config.yaml
n_layer: 14
d_model: 224
n_head: 7
n_kv_head: 7
head_dim: 64
d_mlp: 896
vocab_size: 8192
activation: "squared_relu"
norm: "rmsnorm"
norm_place: "pre"
norm_eps: 1e-06
positions: "rope"
rope_base: 10000.0
rope_fraction: 0.25
qk_norm: false
attn_scale: 0.125
bias: "none"
tie_embeddings: true
parallel_block: false
init: "trunc"
init_std_qkv: 0.0362
init_std_o: 0.00484
init_std_up: 0.0362
init_std_down: 0.00342
optimizer: "muon_variant"
lr: 0.00359
beta1: 0.95
weight_decay: 0.0
lr_head: 0.00508
grad_clip: 2.0
warmup_steps: 200
schedule: "wsd"
decay_fraction: 0.918
decay_shape: "linear"
final_lr_fraction: 0.1
batch_tokens: [32768, 65536]
seq_len: 768
doc_mask: true
train_tokens: 526200000
steps: 11499
dataset: "wikipedia_en"
Each number is 500 + 40 x the weight over its row's rms, rounded and kept within 0 to 999. Layers, rows and columns count from 0. Numbers have three digits each. The size before them is the row's rms in percent of the matrix's.

# layer 4 MLP up, 896x224, rms 0.122, rows 221-249, columns 112-223
102:476459516484492498522531496461479459532535543468580510471502489479482527475490458400486544464489562455437491522511488471564445551464450420511515515491458475525513513431502480512530488506508445487570570513524447446466469529522545556471458540511570500529462416534468536459452586514489465518543530431480529506509550488491463580476439515580
099:558507549525499591460466525491531485504517548479531527540483508568505586444544504486436536569494502409530431511407489477430549471484534562477549512541505448475458525496497534481476511522473519528577507533553581482537433481507511559489527507501540443559477511499492512569478437536479458509538564529520496548417492482480445396528501578487
104:470460547455504562562448495497535517488464432481504533529474474509509486589494476537485574517470467549558567476518476456445525411479538533516447497516528553557498445524449508452450488527505450562411446495466507511446479424508448538537494515536492573478493486526486495538525557529499491486424536496493539451489469511535448563522546483420
101:526439509539470485394556545437511504458499460523447458511507506475571456478551505467437479583453532484467575486482549468420498537502499472588482429514511535445458520505527461484463493388478510559512481452520475494482542478540419502501532511540475444552537423495484429574549471584439468475451480543538534520529553517431523575521497533492
097:462487499554461551563481548494544470516526488508578560485462467487439612467530478411538474521415597466492499460531488557546557461440543473447427503555501529464563496483487474467452558417538513524496488441535441470510500485456584486467499470514485494495482482498469493491471521495479494467466470533515474505529454467508493543468575556462
101:568462530564550475496547536522483448457553460466540465487474523514599514469534552500414546491477512460346475524533530525520531490501543486409471456484464587507518430500464468556489509498504477471505541479582483415416523480525577464490455565513568501449471488525512502439482487523474502501507561484539523496477470524552506479538513459457
095:446492528505525445418523476502501512534565498533496427524478494553522513471480507485568521508537488475445493536429557525467497503525490557529487455514465475529516488478529489480447461497485488542486552512477545483494458482497499508527539476468441431549493459482474506507489499471453572484459491504445529506515455598504514544500466447457
094:472495505458551510442452575564510410467537538546492483529529505513503491523494496503512468516509518533486532489594536461558518445491536526421536549580491529454469515481527523543449497499508519524428448417530470449452499477506528501525553522500467443566522551474533477604527489512513533477540533512524519486457546589583496473517500407445
094:474520506539550500469441494534497508455474523462504531495484479539500539503411535507550511516536544473547522480583523518510422560521463521524445509529494439433537578525527469409604536443467480500490569457472455502489540524539527565444520489503467474496541466566497549520420396465504550522575516554463569493453485487479540457531541528532
115:490485551507556502479487524536487496530552469476513500482504553483485493455535560517522491531533482509541456417537451446433565592522534509486483409523536529504466497473550540495467571487513504467520463508506491499484464448562459469445558506459463516470531494520520556531550514548545441522575558531546425483524562557471480484521555525511
102:464532503545622433456475537542531540515419524560525469489498517523572474488421526567446467573485584456455542465449585454545531558471486475487537533446506478484512513445500520524539445541574453482461493469518480535465466451496550488520513509485537472552541570413479538559495441547501456532470538547455539514489514527531474493492511543500
101:462480536442570469466547543511463499525517539495535524504562473515557469518507463534460538486457482520506465471470546503519468493494476570495646525491497547542497502373403473554442532538505569510454504513480452438458463554449421493505486463471477489490468478455524503391519516536497535458467448513481531494480488491456492487509446422514
093:526450560501510475534460511463488441448475469383510476503503508464471566457531492586447520560515486423493525516490548491543469465474461451459511450489548522519458452503515516531420510510485506523492416519455471555494451455455467498558537601590549526531489526468455534495507552487517532471500521448454482524534421504518511492429517491537
098:537462490472529523471504407532571478485525466610528489492484530502501467496520541474519514556533471476502508535487534480480555494539526535553491537527477566458483483496480553478511489508511510445521478423523492506517428497510504436498472538476535524542454452449507447564434491469571489483537472444583511524517488516546508416430511474497
098:508498530515492450471449557465556483480456482455548511489534486476520459485514569528486527495490540555441544499520446535458459490493512495435504480515456490536417530499550467567542485476483511528460525432569566463412523518538510524495603516454546439480557465526476532466488518510518572501455571475525496536515467514554493452486471501567
094:456436464525582515495548416482454555487485517482506495496453477481472496507494473603483547501480458420505514522505449507469417504482527602523504494558558520566493423479482523452461402465536546545512486467460441457481469524518491517508522576497500550440505503500525519473581522515378548479448456522460514585514521515543533449466425472464
108:395533492452527539575497523508447491494440599494444409533485497520518467485485521448536531475493522440449553509530494504491553453495570519451471472432451495446489560496440552466483515559571491453456512501558506480541470504507448453505473526437497497510501492466438537573514578578494516446450516473465514516486518491491497480525513595549
098:532433479425452470447457539525548538489528463459489554545500527438494517488500488486474596520494570529476502471431498544436500518469565526496509431563536502480511475492482537429414527430531463514553456521462521520477562499458512509428484540458501548482450536515461558519576507534469514558486475448453453496487501469463570536508522570482
102:560483433478533498538558425450544569488524499540491490457478506498506451445463512528569517488522474451476498433508519506558476400379480448496445562530569457488431411551478500495529531543490507451497477546499554526490526444547506557496503549478546458543482519482512563465479521515522534477535455519552455509539463493464549556521514487471
098:507509471444512574578482566490474415566507452540444457542523493487484551523507519527420555452551505499436490548510514460381463473546479502535504522516513554471507419514549415489542487454496513442487558413541480486425570519498492504495530543551520543521477498485468513463542501498496497516546522506538493538595524459449459462501514550453
100:475434471452531491517459533480532486541452530506562531434554532511453490466460555503488495427475562548559559475464538488438474542445432527525513449589517461502459499455471516485503456456509503524504568496495475517488465529539410489480435501552525512483451518557461439500514510563531505450445493490562427564522448462495538487434500481447
097:490469482489520563484474483496505414471527568518524459478479503516569523481506538514513502524455490548392455504466472576494462485538495505500522516490518500503509461578505585445519492561573524534571535457519446524510515536478408517481524516484553502519591456529500558505473475459511495507455519410557447534490510475514492498549467513466
096:483454558526539470540472536421514458532513560496540454539518500494540547437452498503524445506386497486452515461499489486540484453432479573441574524477456466500548491474467477520566461469528508534492552474553499469475548476473502405508456492437578557490587541515511420508502458530479516505453487501583453509526501491491443481562560517481
091:422546429483493514560548464449517475497430533479505521487476495548472527419477538561521498487464491539481530540498420574462484579482500523562550541468435470549511490557491451505456468483405479440540518531520532497564525528519513458444572468515519499531487453585465506507470558533460478484526525492455500475462514465489579538471554552533
107:505485575458524461531412504495578481529532474466522499486528490518450499532488490482476530554510477487443529524469556466522509487536547404500512523517449487472579532500529499481519498465482466507508442563542484493539425501499510608554528593509519442511459469540496478535496483534465431530528504544491493527498472480499465494387479433490
111:529534548378545468490446558520589489447489561528541478500545530497467500454528466501494505443498484557483536497423521462449506492423459416549519490507480515493536461486534494558524522541499454515560453524485533483480614497414504444476455530456513447472423488524471470525451516506525514553493486410475458460430548501454463541529565515488
095:502460608470528494463516498484505519498503494491504501522467548580469475451472526484438514470494568506493492497544495419535525479509478490510533548470559505498464514470483558507581482514431491428558507439534435507530519534501394370539506521487539526505499497506520439501571464515470521447478478558490577525535474510483534547532462507483
099:513484498501524592519468482480524493459459463511459458506550472478487535447521494548494526517519494519490586519527490425478503502450450521420474514483481451498522523521514510527481525446463595514564479533471519466460581499515526480523440507443475509516491427608501485491462466488495654517501519491516439505571497607484521496547500531501
096:526480458471498486568496493457504548469465540505535464527510449510490487525491442512455499474491513456602554504438558519450495522489449454562473494536567429609439526430453501466441450523504539463588566492536525456465483558503452476528509486474542472506527484481426548481488554538437570501522495496462539534460402555480553534477403487485
# layer 4 MLP down (transposed), 896x224, rms 0.0557, rows 221-249, columns 112-223
100:500491543390466525524395460457468586396502496579546519518555525575534537502413433511504514480501414455555560522445424482476473484481495549479485501432553431482507497520552477560514503501564511540448525478498494470451496518544446499555516502527502545485483524478443525431462512475490501545545453517496512490494557508516441480516540500501
101:531546378520528504516479515536526555495535479495441483481485480476560515539533468483558434486512471487539505577527544420502481430488457451496516459536502602464566492502497536483463481565483504518539490454460496478531510487495495456436537535548442476480476517530480473518497486492522483495437507577465513528493536523535520549543519471492
105:499444534598532487502503529498499490548476531521485493537512472482538471542545515456522555476575513516523496499523493460450536538544548500417521555451447476516460520492496495522559519495501629477531571495426507422475557493508508550477464542527495475499493536512526390512434475471441530506467504511550510479554491503450510465455496556429
099:418473543520500446517549494501493494519508510529578520491585529519535521484577498520512519399479523470527524487503549478515513510519499473523550508504537524513532530449478504464506487447522514470475456436518552525515532495516510444528480424534498507566536468505589454494474528553459458526552536476497526436494402449538392459520492503465
101:562546523478551461576528521511545507510514426527459460500506462532515531534480554475536422465501462499536504458572453535483522522495460498565512524523477442450437542601495466580490575466579553555481481536491476439444426538466466473519499553476492510413493513493465524437494511525552540467493491516469520475539467535410452462462533481484
100:448522509593543497505547472423562497445507482501489464530434534548454554490562496542481511521505498591484474455452459501495526551430541461460537506535464468528473539473493531437464513509539515527450554521563489496462522479522543507488492440538508543440556494472518523492460477541509483477507550484523467491438519552566489489463501438561
098:423541561562455527498496527517497507507495454566475420486482483506492488557520441433481445461449518512505464495470501522457579440514439542506529507524509495478489510539550486519559510496480436551468488489527515511495455606557506493514533464510532461432424446535486465520533545468504450491511488492538488514448507525536485458517453444461
095:427566489565524448505484471547515534518506461498450525484532538517517518471536498433474494517491487469508476407471435487513483529506455414501533559487462477567526503510531568484520547499436483502502570461465545538493483514483505512510504435577505508487496508449485508474444480547424436540528456416502479472552518459517482528517499502480
093:501533434577512520484487514473472473555518463494471477532560522521444485477523404486497488552537487417454515556509468532532500545500499494523471539462514537538471432548508511504457435506529493424472517483530497456514461482447472409557523494430449541485497485504630467440528511447578501446466514509556452497494485534503426507546510472481
103:516497514594441537487511428492479536521526531539568454470462496521579480483501502519489490435491543467518435524494533510452504489506417475503493561477514502496545495495505497540478522469550462525477549490555559430553532470485538553531577530506448522513498563513571490480450493523478508411569563429547486475453563417570446469531549516473
101:451500519512473515460500532447467457509531438501520485507497486510484498505513486487537521506433525579565531549529461444482559563428481526470550483459496583483455565517477474537473538507529547490545433467515504531486464459467471507448527468559512485490402491458540556508503488490559402526523493405443441477395458513516427573558467464528
098:566488547552463395496508440488456585536508494500548529498483426556481543521469450503519467517543494479499425539499500540465521549533505562473472386413417559494425469477507483455569533547529526511450492463503497516491445463514537501431526476475440424482503515547518587463535516502437455408546565511547532510515385484480547499508534523483
098:547466539555436524494520353555526493513496529519527501519488498410521541490549497503416463531534575555514514562427505491515516530527379497511529507426490444549530547471538500538536539525513550502434448480480516476575527439397516490450543476582451527499530432501484455519505532450504517523515514549516440444522511516521488505499501519501
099:477495540472506502547535470401471498517474512462413462492451490478481525436490495558432465461544442486558486519471395449533478557504487515540467416481466441488498508483464516489470472516540525512547569461508575547492490438573500512430494471478486531546517460515419463537511562556440536491463418498485534491461492505537542491504513425487
097:556544438492506500506522491491493527527463490485429458468485466484477480567515465532488506485540511537492469477479386424523454443503407537531549529495537573453526504486506503471514602463521504558493468540500473538442523498437558466501497469475485492540517593511486531468488491508534551563441469483517538512535404530470448545464504476446
100:407492487502469517508498526529424580539487557511523502549528472500456533523523468476510534480568430431547514503507520422499466456486513466529473372575540528451435523435461521523522495516529479556531466501500466513608497475451482498533534493481510502530502504485540457544443481479527493411603506459498470525510534526523479541461501493439
107:455507444328531532520482425529525496477560554478477396525489562489506464456521461471559495425510481540553509455482479539501472582536528527506558532503534445522486546460534504535494589476477521518533483474492492540457590409542486499535463473492501510587579563512479510503479501533496457480530545483533504485495485507465479413476544564512
100:500505454557547527549494522539485482481507526528452446527510464545519551553576431482552563481517473522489482582532497559506570601546578451565523441466509523462499504481465445450471522480494580395496547490497547512539549488451510488421567579532480447529535509532537509462491538541526539450528450540517448486412498475489461471491457495571
101:485508481530498539520439519541502381437449437535482537511465450474533485512533481503532467493528515570448519478556483510500500497483509500545445481485455482457510501494536466536475567523400560476441487461458517497531541508517573491476446469502520518539514512515585510461474476509468490528489462498518594530548450492489466480490420422486
100:473477530469429497429534406521487492506473529538421508509473498534570489536446523524514435465490541573549519449437503557473498577422407563447498519469462518495481488497515508531480574586556477511524419556502508509580497515529541520586485473486408487493530522517496489472469522447488520519523523517454482533483509475518441463549493501490
098:518497565502503475451498514524470508585524520445530461463473481483494451529462474485500524595505510550481473484517462489522540425518501543443407508461512462526508573494555471559566495482462475584468511542465584500475552559521565547458567495557549567522525503552525492444500462446451503515484527477516518520521541504533508456501480444504
099:458454438486561481509513582542539552451441520521505533544498565409534591489524464529580437486492537515503446557490443436491404466460485502551495470506469522523485509452445495494496501515514488505492517478526504516512507457550426510477483443519510492467442501545484459512420490474541500445490428568508515525517560544440481540465471515517
097:437480437509502473444628461440507567574486540490505512504565434539483533569486481553459459583461490442495464514542519478540476475499500493451543548476465481506485525525521521472532485457517423543526512499505517463480408491494488478521473498471491489530546530459490537477489565465462446462538500477492446505550525544429466497517463453427
096:521576517580467438531471532448456529547493509586439519517485447508496532543560456471465441520484552549564477479543513450448472511520438484440536409532511478501469557442549598526492497525518485495551495490486540470459506506505524496442469489523487436447509495392461457465515465449519515469475561467504490481482544521496515470568464506457
102:451491502531493502511581487504558547510538496515524531478493484414500571550534600482453471456568578468556543471546529456482520498501464561500506459474504515444471505448510569512495511553480488472475488482481482611525498487517493464561505487566549510504529536513497468461507500557512474534567582525505498519561427481515540512492511521488
102:506518540499543588516532441525378472401492492403489499576476474499465547498505500534515512556563510493500476522486524505440561496428538488614444499484505450521506494561427468457538469465549481480532432509528475460513519446492511482490526502505510523472524449499532491424491581496536518484510516478489516490511471450498413500512470560525
094:504565505460469448460475482435468532539507497514510484485515417492506560537572463423528444491507538606509491510512530447517499488487429529540541582536557468436481535445474537434436465461535528489439518511474434556547548443506483485548537450469492600494502535529533544582468516479472526520500463517465492500461383496475483526546420505525
099:546480535499466551455507536479445523533480543468535433484531417463497506578572479490488514568491485403526444466490491457502571499629544555505607523458494498545448485536459524506477577495445494464548524444473454544447490519569495520522455493467448429512485470527535584443482582525488416535533530504542562534524461493456475469449531551474
100:564513521451450535482508469463525489495511551503574486581407548456557463533529490493530459462532530549449521580574507518528549462541395479484527465535565563500487511525536502489544537470512518481464451504572514423524474481541460511398456430546567534548492447488470473519484552495510516502495511466466550495526529536470481529524539527555